config.toml
n_head = 4
norm_eps = 1e-05
init = "normal"
dataset = "wikipedia_en"
Each number is 500 + 50 x the weight over its row's rms, rounded and kept within 0 to 999. Layers, rows and columns count from 0. Numbers have three digits each. The size before them is the row's rms in percent of the matrix's.

# layer 3 MLP up, 384x192, rms 0.262, rows 297-346, columns 64-127
090:573535423427500450497555507473513534471511449402441393486499413537500428519524472515520567458410539461478509535449496533543514493479442500457593443549468529540532469461519492501615544531506584
102:527523473450410506530525543428527516388497481464477472538493488493614547395485427508519566521519484481533458497421468556502437604516463477503576421492523507436453405561466495582452593525453448
098:613458593555435425475484536500572468510531556535522437522466509557510531506466404479519527434433520512488514539570493472519569470566531455532442502368427520524601487493458603460515497482484507
093:455445523485482452460549416497547435470525477533431559522586453510411455528513525483492516489450548470580471512533476582577536509540418638494532534473439568561473488531492540506520595518447529
087:542499468529533524441468487475470552451534506467512549456446475470573463530487423467478547527570440539562589555490467472521567529478485467526550574464569398430489522454438437474469596424431488
105:573430495473450566495507546447532473445500472435521527515556395463404546531532490452462578610609532423477582510492528452527503519534543446584432489526449510495513526549482443480542570440560531
093:525464576482505502503516426440498394536488504473497500584445481497531486556452457519491580574519440564526540515544502497468460378527464525460477452580455440529403454531548467484581558509467524
104:500527468492561563446546485483452503453564514453533486469447456461418500579492558432533465425469530560439458482508506458499450472467479528598533586456465608496550510464449577561572462488522541
101:468520430498481482519468487481404521563559448457445409479377511493449430496621481513501542513507508493451512496509468545567550417513486482459488487552423571444435368436523451561441467443389486
097:441538423500464348423584546578461458536495608516536502515585418529412472495529523529497472513579526515499505525466532601599515470426561463541519492566490512564462509435468467531471537489474534
097:522462449434534459494544414431535411508468473583496390572537521554492398543513472417565520511500500518486517524464474528526447576488590433572485481535488433486492464509552550528470535486464437
103:480513568561520502517501503435449416459520507487554529575435484543570515486449462400474476443594460579520560501444569473489510494473439518533608542504523534465579419462661555503490431388528504
100:486614475433501393509484537516493609500614502497370512420428488479488486554508497569533483562484518440541518509533426523455575592525513460489396505478541477464463443521487541555565401568471528
099:454564486433525466518469490438569493477478528512525524425561543552410502423504508549563409454578501433465482495413546507570508511548493528436537586507514435472431590450485420528487459525529579
112:599520487613431465505461568402526598467509625548407573499517525501504539496525560566432576472518511540407523505439527542558445474469445459522618455457593552451458517451418465560524573512540472
104:505581579529577509511512506561589463551467460483488502534464566523603496519472456486516483538624549554472460467608497454421577422444475551610552419560501530511506418432443484508399500477531464
097:481505413452442475461479488520487457546569381497544442503479470557528486488590429473513450590512531500436456500476443545497559511498490512537515614511623458473465475520453441494507465510474569
103:563480550472516539522402461495462508383501607507555501508496445475541396432393497530422515430476562542535506416475487464456462516493487476523472562463495534500364469458598469439484598466475474
096:517546557544523506484522536464501442457518559575586529575513538540497422530589474432558517525474502569563464379611535528421508536524501463490514574461527497495544496492508446453542480624599461
097:518427440483471484460409501600561539576420530514456491520425519487421584463535466402603509483553521467502527490558603574569528499506597590459477529577503463569456549510468475425534599522534532
091:455413324490456469506474537559530477587525467465537451510480459491517499473554442513485546546550409527486466496467382528471552572479469495593542435448549533482488591523427526487576588461547530
103:513540475441521489505521424486531494412588440390478469541564477468447547612585564441487551460535477510553474478496508537430490514545479565430492486447487518576576571399499538426476477501556481
104:495438487523469501539509542482450563527513500410389523487542453462544479493490438457461527471507537446519478426415576489538566461514552516504592478498532629444573473512521568473460508622551503
102:495432517485432438539527493540520570551486524399418483493469481516618426455529397435538543408412468512458510546471447426520483465464552460499483515544496482520448488481440501549480481559505485
096:532498424483528616564474446451573602456568493573508468505510569573463390505482503478473445446444501583459464525466546442585560535517521504518437532479485498456543492568472482545549519475483503
096:561508536465461501504447565533495524465504502459488535511569498509509492441510528483503549489491594541489503456540566459527533466553435519425460397469535421489473458528367484474462527519508472
097:437516607507495515531508503473494489446444463466519617511508471549502531500489555528493483539514606510531594483560531416489522453494489512490499537506513512505444475528476551474496611443415495
095:465485559432489486532522539498465506459495479435505612476471448429471560524480533624469594397530495488563414532426529437523542506521548441538478619511408549523435552429463483435512439469446405
100:455529613552431473542453447491508473558598494485512547485536463489502499515579564489525520508552461521484528446505506392481548437476479550484582511458490523521523577396559565529520418513510512
101:574406553436531520480498431449491510508489493528485415524413499476426439521472555476504409419510509445415588493483429484498473484403419534571516538484552490459497529542519560460514477532464447
100:581486449558500468467524492517491522524452511539535556507539497510505430496471519475490566449555569520498518510481485525474483553445502515573544548469523458509532542447547584468566507497512507
104:506562496470500550483525515482537464480445520496467479511561506619440538511486463545492542528549465494470482490495512480522460503513375507507532573429537504441510533456516505517451537414437447
096:570517466407603470429507469465527468510473534480490466572362525528404516454466473550506591445436650448533439493499566512480490437501569536611402496507507557548510558568461457442558454514585454
095:558433572565508510526425462462514539538530537480395552539519430537478421430457514559554506397555445562528474474547653570565459601500505528525434495526499433501569479482537563456466560496527484
099:486481464426498512468549459490480528384584496548413510613498453555502487461498540509508545524549530536538468499510493488473461476489425490425461574451498469561508429558425452559544517535556521
111:445446536505458493600526447537517463511542580510513441577527464521477396495553508475507490424475460481472574547524509620595500535425419536457528383555570615497458572470474442509429446467418510
101:487450524466554401521493585534448430524508538475484512552461467506530475603458523509530402461492309471501413517529497474491441438462466487472521453480541411553532565473509569505534465579536416
089:529553498550437497433521465468594481400424543455468443553486465433390483510558510453556589550463546458389472496544451461522500548516395544593535468488502532566595526534443630421450495424432455
098:558516546550555431519509442524464491534563524521554467504503562560445514413435436495454470470489521492480467526504489446497493481502516544415502492513505543435591471411501528523437506489439486
098:537497619504587472496555449389497558526435506534533572474501530407467451523502482470507547433479561501459569530430414411506568575571456490490465533523544498592500584592518532555467562416508594
097:399431462422509443527493483553466442479428433459452478444503519601497418488565513463515513531514451537467512505477459524521455446534480530510480539573519397536517454564546523564480449465411417
112:586563514471550439467453427475517462493599497559437425589529496506512464488470454494522446478502491590527553524408504577464560470509531525602477502479589563409552545566471571510498494488487546
106:427491503481546568487503456538507566516438544550529463524528526447504446584481384493581461404563566484515497556506508570578549458475452479497498565489502465526484449537456513483545508388425464
098:507520532456536441546582435515483494496576545419450449480469481599504580504486493525567518462496614524497541468402487577512561548532436602511499427445517522538463454428568488535485433434540524
098:539543472541611543542524401499517465468489511495442648518440480486562570405610399470545544553511496500439439466442557537474460494481519431479540528514497430463482444548448472533543495608405529
095:540489576486477400531391482491484553413546532525409481444476588574475600476502424438556505549575480632564517519492445481546482446485475489499570540493490526389512480492535518584491503510520506
102:525516558458513483549520506489507463511507455459548472539462515466526449509450568487582633570487614548521406460406547527450517457531595556477433562505486457434485532443548462493498382466555445
101:484436543474564473436591471498447559566388561470534445459489497558557485549468584493530546507511452529415487467504448542573442460526504431479532431536502580602478505538523480455460496432551457
097:476426533451505515503537567466558439466431521405493513474485565487489435554555460460533578418522523443487485476450486441617510519487526461493496507488469606457448489539492529421438474494430506
102:502505433468487627556437537424438518465471456484418521431529431550361495495520407396409504561574562614499553476550491523511488521601501544413498477402587437465491520467481528442510474481440493
# layer 3 MLP down (transposed), 384x192, rms 0.255, rows 297-346, columns 64-127
099:488507555582481525510426568427523577598534516455475522520533474527491518515454521476562421565491538520424485504532529493528545391450564521429424380544494537514477548529495532501562594511526518
104:475487457514512510475487549422552473589551603451421448483439603397476575415476488529525456513486474432442596488471566481485536500470550523471532435447516521487592395508553449435530438427555460
100:528463485563575497500423523574506541509473431464437484504537560516503531448433435535502414419516540513423436530474484454482429490450634540502517435456600457494427574532489566544468514425544448
091:457580497481534544529476477555555473487477543434494508507475466548460577343603617536532499577548540406528506519531497476453485480572549503530488525587457568557531506484549529570448511436481521
103:508525527524404515462466416571492496530481499552574447544497475397526472529479486571520440531544443548511538519508413492430467567439514525474505464527523589553500480456457531512494452556390654
107:444538419454373467550514455498473524431481464576598601492487527584513590525427464479534463517554474473500527544477464417473565409504506515579424488496497537409448544400452508461530573559446537
099:473475450508491591520493549453582425536533483442523465441457401462504447470516531565501467434593435430485445464471538518540509468487541459509411452532447462580569496594413414510601470403472457
093:405460491445459458526476561476471502479555556512576468564505441473576500527418470476592532534452549545534523393488560485474497502534460427459522471539480439484431535522568511499479552532481494
094:604458432541460586566475443451460516527435533514508504531473537437473482525449608470458478512494490541489443515446469411415571530526471421523455517587409531399460512565489410464536434444568527
109:439493549493445514550484539522546380514519410449557541517427549497544530453547464471498486421545474447491558511506531417464532582520560458534390532492583477523436475499484403551468599500523443
096:468559488581452550437510420486366550377464453584460525463552416562501566515444567528426493497493580411505583501409448387483484565534538470549531461519396368435480485436510554548510492530499548
102:395531503443482489460565448530507510523523557624451507419515435516612453462611507476543553434469425547577453579528465524566507372507557450471409414514524543532517525399538413419583526497480472
102:423425531513504638501480505543537432427482543464538490481549455511517558520524582554495485495509549428518416612472504493465453539526545553564483454470544532539538458509544543549504484478493456
107:480438471530567479463457538567509615492478515515568488530523509555508476495520476410574560533579487434487573529608511520499522520530450592439538473446430554540483475574444545414450542552569490
100:474614454449499396423542383489535422537511544491482416519408518476539557458507430530570470444534445476469483512519451434522467364469465573428448418478451466477525550574460493427448553613546520
098:568546524537514504575470532557506528575590513517543459495524489518432458548514489497491533518423580512510513453513540524513530527459543495529563490518507561505426622513492523507538444538449525
096:538526605494473512496453460587492484464473452554575501521448580485500615464509510481465546501490472411513472435479457490536461523450477490504416526492350588573566612533446516484495489489470545
103:560469598588435455538470509477439507581469525529455471545485498493573536510472572445449533542512494479533529505514569480448449498428530414564555456544477410534495516558471507615475437426516557
102:455488551620486504436395490488432497517572477574550456470450389558523451482524517549464510482481521488561454533472541481604511553450581603514591476557488482489459585503438580430454498574485489
105:591553540520446478462413494410505505455488493555400477414468584466511429425523476429455534502545522512495581434473508501437590458502461477588460375539414558481489474580540496510455452511458549
098:476426521497450510459490523535504501432490410501560411475497552504577548476417583497595489500430494463451493500538473572486484577524412512399523475506451490459500529558495417558456571433453475
101:439564518404486588389467520490492494480536514464608551481554581536435494567472376474455526383476483493470523598534520489492462413444529457447444514542473528462578504505546524551488525439547530
102:363429496505483450586563434435489477499439583441450475436620454520517502542553541528474469471463443497515426444477532516444476424433509473517493462517443474540427525393496585379531487468512589
105:479527509473542387553537487466452434467518400528598456578482431484539489542469624456532630605517588483521514542660572480569470449518565553509593530525531505445497463430485441407547519453559512
097:534495540457484488474497535439506495433565469465565459490389480427562552537512561590541593514538564529548500467509459522492503535508500560513511464608427429519444603508576434478507484563433459
104:454485477481495478478599535494561529595393465550453498592511481592414486522534550467464473445516457494568603477453464530490462516531519410464568489535500480508492517488611579509467443518505509
093:407413503555517530462605498432588452538542499427543451472567466459555553554481499539548553460484429445421510481452488488527462493531548514487610471510558379504519515580513531472397580525547436
105:500458461525452465502464519509501521487589410422504463545444578510558421459556575495553521558542562474551478495523460462528550432521491544463544481356431622545524498486535499528570454498579537
104:482427474471514439543529595534446402519420506541523457503451445512541499524463455482445499517477548437513523402511501443537488531557487558503526557542364498480447556524557504478572498524543449
109:651619476531504453465586493484433505436568404492531541545499504539502439602512459557506458499466526502456491581481501521473502516418441411450505447458497515473471507441447507458505515430547531
105:581562516468571488514547510529412519567543533588525479501422450392499537527445518473514497488451556455503512471504549487447536470498440554536509355406492493474539544540480458519428448546483462
107:456489441453430410459546539432376507564444558595514411539565549515678541556555475457554501514497548541561527449495442507442534547444547497544466493511514486512554513585450478545469446502500594
104:560477431512527492570462499559519446455505453545595431526456469552462448492464566439481483493507557376583423539437469489556475566347514505502479539545527527531523535551434457545479507481510522
107:541499510526407576499470435417534525591636482519405478500525562526509574615556527458432500488467532492495529485587460459465433535458481513501535411501497488463483458550367573477497510541607506
109:492502525500513387481437492483504497528477571495489445436512431530495587505495567560514487565528536431458526425525554534492463461493563458565440508445524546444468479405524518493486480603417486
097:516527512418475593590539543475507561457494478455462533566438436490578516448603531543469534534410415566449505546506456345464527450443512547451524558546464512545532556497464367449546565571603556
103:524537533474471404603554588457478480480463429514457495536603536479491469443545482463536546445489536522490519486479553451374507485373496550473579551448516486543444550532503457477445589435388493
101:564513485550473524454485442479528454493569577565512506469541527456562488526553442475468596514446548521411522473344503506527529517483458572543499459516518513453406506518468481521510503421476455
098:372478453506574424522544492520503630402497478531545444449607525487499438546513449453491473459415492526467551491481466401560570501472449464457480533453295465418570539569603533460515522505554504
103:515454481541497486417403515587457420519485448440542469555551511549566506523531542576557545489446477554442440403451448586527424364443548459452578541467530545495469471454472530494469489429443423
109:539525509509500456456517448481523469506495452467466496510413441462454522498482501522503492483508586566545437526434542591580410548454525474544553404453509468552537530380487616571499494540441526
088:512534516498465494568594463547571564442484512422516505504455503559509561511532426507399467426494592468545495506513479505539429549480532512488471506457511499539447473471503508591575541526523514
101:495490561489510465480439571459585477487391538567574349545590496468475556500579532531449516499512494486470480457499528523494420416527548543437474490516535385497508457459543508486560481453544515
094:462513515474620440588491564446472467519479489536505458542467527443461527460523450503408558498484552608471460520404470451500502512570514465491503585522504466496494417538477403460449530617437528
107:441570534477476460476491458520413451569514488569419561537422513537432406518574444603440506532467524519508478451522573479490422476479454347462526454509506490523549512546602519527493421581429507
103:504528493585456537475459471340597486560477498539493480397530518502486436527489531468470504524421498488570446542478463491521620550485482524421400443473452563623514518484523456430508493491475447
099:514427554493512475441391413506528467531567575495462556476495483543485502485535467513507471474566471493458432438477488540471503520531528523556467462532366481459459632478496445460482515471453490
096:482555435413501438543493467525365577491518410517528528497444418413434443554447526506465465533583519452463487386441520441473526557477472443430550433608537444426475463452497380511584478537510451
109:506531463487568429517486508460497588461492472537606463450572478535453474517599477451429631397323540481525511494510532525525470512481541533475559491489612513432567600463515504511536503520490486
094:538627467491509418482513484491494478500537348484509468495500449571608513495490440503580513381544522522522467560490512515555548454553441432527520577464491473464496591506533485532526498403421605